Weights of a small GPT-style language model, trained from scratch on English Wikipedia: 20 layers.
Each number is 200 + 30 x the weight over the matrix's rms, rounded and kept within 0 to 999. Layers, rows and columns count from 0.

# layer 7 attention query, 96x96, rms 0.101, rows 37-53, columns 0-95
203,200,166,193,211,209,162,164,214,185,165,204,228,189,199,204,158,171,219,182,198,187,203,218,222,245,177,196,201,195,186,251,210,217,202,218,224,221,190,175,215,186,205,212,218,218,190,131,231,191,205,214,169,156,226,251,199,216,170,181,201,194,184,211,222,213,207,255,220,185,226,205,181,223,166,220,226,193,192,212,191,224,234,190,198,179,192,235,243,178,218,171,227,217,216,192
163,216,193,185,228,204,168,128,232,211,203,188,198,197,199,185,241,202,226,209,194,190,200,188,170,180,185,214,215,211,208,203,191,222,174,186,196,184,187,248,200,213,227,185,196,189,219,201,212,221,169,224,159,186,209,170,174,208,222,201,184,175,214,227,196,181,192,207,169,224,154,166,190,220,215,228,231,207,188,167,221,233,201,225,216,233,207,192,196,194,202,215,197,193,200,210
220,190,182,200,194,213,164,204,178,195,161,222,209,205,177,218,162,189,236,171,207,195,195,243,210,247,199,166,188,206,147,210,239,198,172,227,245,223,214,165,176,180,200,210,221,219,198,147,238,167,232,233,204,184,209,258,229,235,227,164,205,197,172,160,193,236,209,218,211,175,247,222,215,195,175,187,206,173,208,220,196,202,239,160,207,175,219,223,260,181,196,163,205,221,214,197
179,203,199,219,202,156,232,177,202,217,236,158,190,192,233,201,210,192,207,222,230,230,207,191,211,184,206,186,211,184,234,185,167,188,213,181,179,197,194,230,198,221,198,182,186,167,238,239,156,225,211,191,194,204,187,162,181,200,208,200,180,205,231,211,243,179,194,193,185,214,180,208,187,182,228,227,188,248,195,222,185,149,193,210,204,222,167,176,185,241,229,211,205,205,178,212
150,210,239,184,203,219,205,164,222,184,242,179,188,202,215,169,247,216,196,236,197,171,229,172,163,139,214,224,221,205,247,170,189,195,216,188,143,156,183,242,215,228,215,172,165,169,209,219,189,246,191,181,153,230,207,136,173,172,181,226,196,189,234,236,185,161,173,210,171,244,142,188,182,181,195,226,211,250,173,186,212,214,151,246,192,233,187,181,145,211,194,229,185,186,196,236
147,171,245,177,223,203,197,217,259,170,205,196,198,220,209,199,187,209,212,212,183,176,201,191,158,169,199,222,220,222,224,192,181,223,207,197,172,174,220,212,188,213,224,185,221,179,197,220,181,226,174,180,190,185,193,161,188,171,179,208,183,201,246,187,199,189,185,176,179,231,175,187,204,203,182,199,219,235,231,195,193,220,172,224,175,220,240,195,155,224,200,211,206,172,234,208
201,198,186,206,207,227,171,216,201,206,193,230,253,212,168,198,192,189,197,185,210,173,175,207,204,231,201,187,187,216,181,201,234,185,200,222,230,193,196,196,199,167,185,210,215,212,176,167,209,169,214,175,219,197,211,206,200,204,194,200,187,200,188,178,172,224,199,234,204,188,213,195,209,229,186,193,187,159,182,186,188,239,242,198,199,172,235,199,190,171,197,201,187,191,212,202
222,205,169,227,210,206,177,210,188,203,194,206,226,198,166,233,202,166,204,241,210,184,195,196,203,227,216,190,224,206,201,194,215,195,212,212,202,192,202,226,186,165,199,212,227,180,164,203,202,191,197,165,201,215,203,211,191,205,194,197,188,211,192,183,178,206,188,204,212,170,201,198,220,228,191,186,193,182,191,179,189,223,217,192,217,185,213,195,180,195,195,191,201,183,198,211
225,237,164,228,172,179,183,189,174,212,186,207,200,187,205,227,150,194,217,163,217,230,209,220,218,233,161,184,185,218,153,228,243,202,163,232,268,207,216,177,190,205,184,176,224,234,209,159,212,186,247,216,216,175,222,246,217,218,187,184,209,221,168,169,232,243,215,222,202,169,242,209,205,179,215,240,204,144,213,220,182,223,238,153,177,152,167,218,262,192,200,182,191,235,187,174
199,184,189,164,205,202,234,204,199,200,210,217,144,217,212,209,182,260,215,247,173,199,230,232,187,216,187,180,205,216,140,196,201,206,174,164,219,232,222,180,225,218,208,179,222,207,200,197,216,213,194,216,215,173,201,244,234,200,186,177,257,202,205,181,199,241,221,165,220,183,200,196,217,139,155,207,189,198,250,241,195,174,158,184,172,206,181,213,237,232,200,193,185,192,249,166
168,201,235,140,199,203,165,232,202,163,185,220,157,227,188,163,220,216,173,198,183,180,190,227,174,146,211,216,223,185,187,216,170,213,212,178,184,210,206,206,231,176,209,165,205,203,208,203,219,198,189,194,221,172,201,198,196,196,222,233,200,185,223,203,199,172,196,195,202,229,215,188,237,199,202,176,228,200,223,186,193,215,194,255,154,206,214,188,208,197,198,190,214,207,230,197
180,231,226,191,201,223,211,197,206,211,210,200,213,218,217,184,268,209,154,213,191,179,208,146,173,139,229,232,199,206,272,180,164,192,228,199,161,173,195,232,200,202,220,198,188,183,199,235,163,210,178,183,187,231,189,139,179,159,210,216,194,165,217,242,199,168,209,182,195,259,164,191,198,238,233,188,172,222,171,185,218,222,165,252,201,220,208,172,152,191,208,227,217,166,176,223
198,208,196,213,240,205,202,183,205,218,191,194,256,189,177,204,208,178,204,211,214,160,178,166,185,216,188,219,254,222,249,167,191,205,231,225,200,154,202,205,170,215,206,238,198,148,197,198,203,219,219,171,187,221,137,154,197,226,184,211,156,208,201,202,162,183,158,232,175,204,206,213,182,238,202,212,217,189,179,194,226,226,178,220,230,239,210,197,129,203,212,177,219,184,182,227
230,222,189,253,198,195,213,203,168,230,166,232,231,204,181,247,154,205,252,215,195,194,186,198,207,215,211,184,161,228,177,220,221,219,183,230,213,236,227,185,193,193,214,214,208,220,164,194,186,175,210,214,175,214,214,222,166,185,238,173,209,228,163,172,172,231,235,180,241,171,181,187,202,172,218,157,176,207,201,162,187,209,197,199,228,211,187,181,192,179,227,182,201,145,195,189
198,214,222,198,181,191,179,200,186,186,165,228,166,200,214,191,222,220,159,197,203,229,216,201,226,170,217,135,178,229,185,248,223,224,210,236,231,227,180,198,175,186,204,132,166,200,233,195,213,168,211,236,235,173,215,236,208,231,202,194,210,214,172,206,232,239,228,140,231,188,180,199,223,144,224,166,169,216,186,208,173,175,229,183,204,169,185,223,232,227,153,199,168,224,142,173
208,225,180,189,231,205,190,189,166,214,209,199,192,208,174,201,230,191,248,221,202,176,159,192,201,227,211,227,194,201,203,187,188,188,233,204,225,222,171,232,203,197,231,245,239,222,172,196,245,209,201,187,173,200,172,216,220,211,201,183,184,183,220,208,155,199,207,233,183,203,240,176,203,230,215,181,225,151,220,158,222,211,204,249,212,230,199,159,164,192,205,224,198,179,222,186
229,178,218,211,173,182,169,168,179,165,225,216,189,140,209,174,197,203,234,182,218,238,208,248,216,183,174,190,191,186,182,181,232,188,120,222,219,222,219,205,217,196,158,161,183,187,217,193,187,149,223,239,220,203,227,227,218,232,202,221,207,226,129,194,240,216,221,177,204,206,198,195,234,152,215,238,200,165,173,225,183,208,217,191,198,154,157,202,252,222,191,220,191,243,174,217
# layer 7 attention key, 96x96, rms 0.0984, rows 37-53, columns 0-95
164,177,210,221,182,177,223,238,199,178,193,220,207,170,174,181,193,204,171,193,200,174,193,208,159,194,136,224,243,235,207,183,186,173,214,191,200,161,194,198,243,180,191,198,197,206,215,230,204,175,156,230,180,167,184,226,165,225,221,198,238,192,203,248,183,160,217,204,170,190,233,178,171,194,207,216,213,169,212,199,170,153,197,204,219,220,182,185,192,182,210,200,178,244,163,182
211,185,219,194,194,188,232,228,236,173,201,200,197,196,185,196,212,207,179,201,153,192,192,197,155,179,195,231,202,208,185,176,184,164,189,192,191,189,167,214,195,203,184,176,192,194,234,233,184,217,198,182,194,231,182,166,208,167,264,219,222,195,221,214,153,202,187,194,220,230,212,192,206,233,226,187,220,188,202,196,204,173,189,188,219,266,226,202,158,206,172,179,224,185,193,217
183,221,154,218,165,208,182,188,172,194,198,205,209,126,221,218,189,208,233,192,257,225,190,241,234,221,190,178,208,212,189,208,212,228,220,195,228,180,238,182,208,168,214,205,208,201,196,182,211,192,176,212,193,138,212,269,210,226,149,180,166,227,177,181,219,215,210,234,179,163,180,189,207,157,178,230,166,207,220,268,155,196,193,202,158,112,188,178,264,213,227,221,173,234,196,173
178,186,220,161,234,210,189,208,230,189,215,212,204,271,186,206,154,240,183,165,162,211,234,183,150,179,209,237,195,212,206,221,175,191,208,233,184,227,163,185,195,176,200,199,180,207,215,170,190,214,197,181,227,215,181,190,170,166,232,243,171,197,230,206,224,198,227,197,224,214,181,182,223,196,210,176,209,241,170,208,196,257,203,194,192,212,239,202,195,191,172,192,241,152,214,224
197,161,245,208,213,198,222,198,226,174,201,190,185,210,175,196,211,220,185,211,144,187,218,162,137,189,209,232,198,201,203,178,168,160,199,193,189,198,173,205,205,224,191,189,195,179,228,237,164,200,202,175,197,253,196,166,223,159,246,218,219,196,226,205,159,176,197,180,198,251,209,209,201,223,214,210,220,206,172,183,228,208,199,203,238,286,230,224,116,202,175,186,215,199,200,256
204,187,213,231,205,193,215,200,233,208,192,204,190,183,178,211,216,213,179,193,216,195,191,166,187,188,216,195,161,198,213,176,184,193,205,197,198,197,171,209,182,189,192,206,219,181,186,234,175,228,195,182,180,234,207,167,209,175,229,214,226,210,230,198,147,214,177,187,228,241,188,197,213,227,175,201,204,185,194,190,217,201,215,199,218,232,202,206,146,213,172,203,230,200,219,213
205,192,168,204,191,200,199,194,142,236,205,188,245,142,202,189,223,166,208,193,235,193,185,232,250,201,172,166,210,184,190,206,217,193,213,227,196,228,238,204,204,222,177,206,193,168,194,184,203,179,204,241,185,182,203,212,217,251,156,192,197,220,170,199,200,190,171,237,131,152,196,196,201,197,193,222,180,195,216,182,206,176,210,188,197,157,180,191,214,212,194,191,154,214,184,182
216,175,173,233,230,215,155,220,156,262,220,187,228,192,207,218,235,148,209,178,208,166,220,248,242,243,192,140,196,188,181,211,229,198,228,187,204,237,201,195,174,192,172,222,204,179,201,172,188,200,199,188,182,182,221,226,201,235,199,182,195,232,128,174,191,163,196,205,165,158,196,209,182,174,184,186,210,230,196,170,202,208,192,203,190,183,163,168,187,201,215,160,182,180,198,166
198,215,181,206,187,218,194,190,213,215,191,240,208,194,208,209,180,196,212,231,230,242,211,232,227,211,157,172,205,189,198,222,220,224,221,214,203,205,229,186,217,197,197,225,197,218,168,152,205,178,185,228,203,163,203,235,177,225,151,188,159,204,155,183,229,219,198,219,189,156,189,190,204,165,195,225,190,211,218,228,147,219,207,200,155,144,176,189,264,187,221,205,190,193,209,165
206,245,209,217,157,220,210,160,258,157,198,225,178,205,220,252,207,233,200,181,181,211,195,186,188,213,228,181,146,175,204,222,214,259,178,188,218,188,213,207,184,199,218,199,221,211,180,218,188,180,168,169,215,182,191,210,204,193,150,197,170,216,207,193,226,224,223,181,225,231,188,199,208,149,184,231,150,202,182,223,189,209,204,198,151,164,215,171,211,220,207,249,181,171,219,186
173,199,164,208,187,219,195,205,239,190,189,213,156,177,194,195,208,199,175,189,198,209,158,174,172,160,219,208,190,210,219,156,175,187,163,167,215,173,195,234,192,235,195,201,192,178,201,219,205,241,184,197,177,209,175,151,220,183,212,181,232,220,288,204,194,212,163,164,253,223,197,181,202,230,186,179,206,150,210,189,246,178,219,222,218,252,202,222,168,221,163,241,207,180,168,211
203,184,234,188,224,198,206,185,190,203,211,184,193,238,196,181,228,231,188,211,166,174,214,164,147,141,207,234,182,205,202,162,179,157,191,182,181,184,178,221,209,228,166,189,187,192,230,245,177,220,209,173,195,258,189,106,209,143,250,234,239,181,205,215,161,172,199,175,214,249,201,170,180,250,202,178,224,209,190,155,244,201,216,203,224,296,210,211,105,205,175,217,217,188,194,234
213,177,196,224,204,202,196,221,175,241,193,177,219,206,187,217,201,186,176,193,214,179,201,218,235,214,161,196,227,168,198,206,196,175,224,228,193,236,180,185,209,160,201,199,181,188,207,201,197,183,216,206,201,214,226,223,203,219,246,185,208,186,160,193,179,187,197,210,187,167,229,232,215,178,238,202,216,201,195,191,216,198,217,190,246,209,193,209,201,196,197,163,219,209,203,205
226,214,166,217,181,213,185,164,183,215,163,203,231,219,220,195,217,198,201,253,215,259,233,211,255,207,231,153,190,230,154,239,233,216,206,178,237,203,185,190,183,199,179,169,184,246,197,172,217,195,180,246,217,193,211,271,212,257,176,208,212,176,189,175,193,235,231,237,151,165,211,215,221,193,162,183,145,235,187,186,174,183,216,192,141,110,161,187,246,211,217,182,183,226,185,187
191,239,194,175,187,192,207,200,213,163,201,192,168,212,218,193,200,225,221,196,181,198,226,187,210,190,216,211,212,212,214,186,204,221,199,198,206,203,194,205,208,204,217,196,223,218,224,175,208,210,217,184,193,206,169,184,227,148,164,221,175,226,188,213,234,186,198,206,185,251,187,186,171,182,190,211,217,214,168,214,197,211,155,222,160,217,223,149,194,209,158,214,177,209,186,232
230,182,165,243,196,206,214,218,179,186,194,233,211,218,226,196,203,173,229,208,205,230,212,234,246,250,219,167,198,231,140,253,212,185,210,219,235,181,207,184,177,174,212,153,210,248,228,209,254,221,171,241,210,163,212,267,206,269,220,167,188,213,183,157,216,229,205,178,182,149,196,177,201,185,223,185,178,221,237,220,153,171,229,180,162,136,183,195,274,212,196,169,207,199,175,186
181,218,224,154,176,178,213,204,230,205,197,241,212,195,226,204,180,183,235,183,183,222,205,217,197,177,184,240,219,215,208,209,199,193,211,240,198,184,230,209,213,209,186,211,205,182,207,198,185,199,187,178,198,183,187,231,210,226,188,209,178,196,164,195,201,195,226,184,160,229,194,188,208,187,214,230,166,218,192,195,183,215,181,202,210,208,199,191,222,187,250,217,179,208,193,229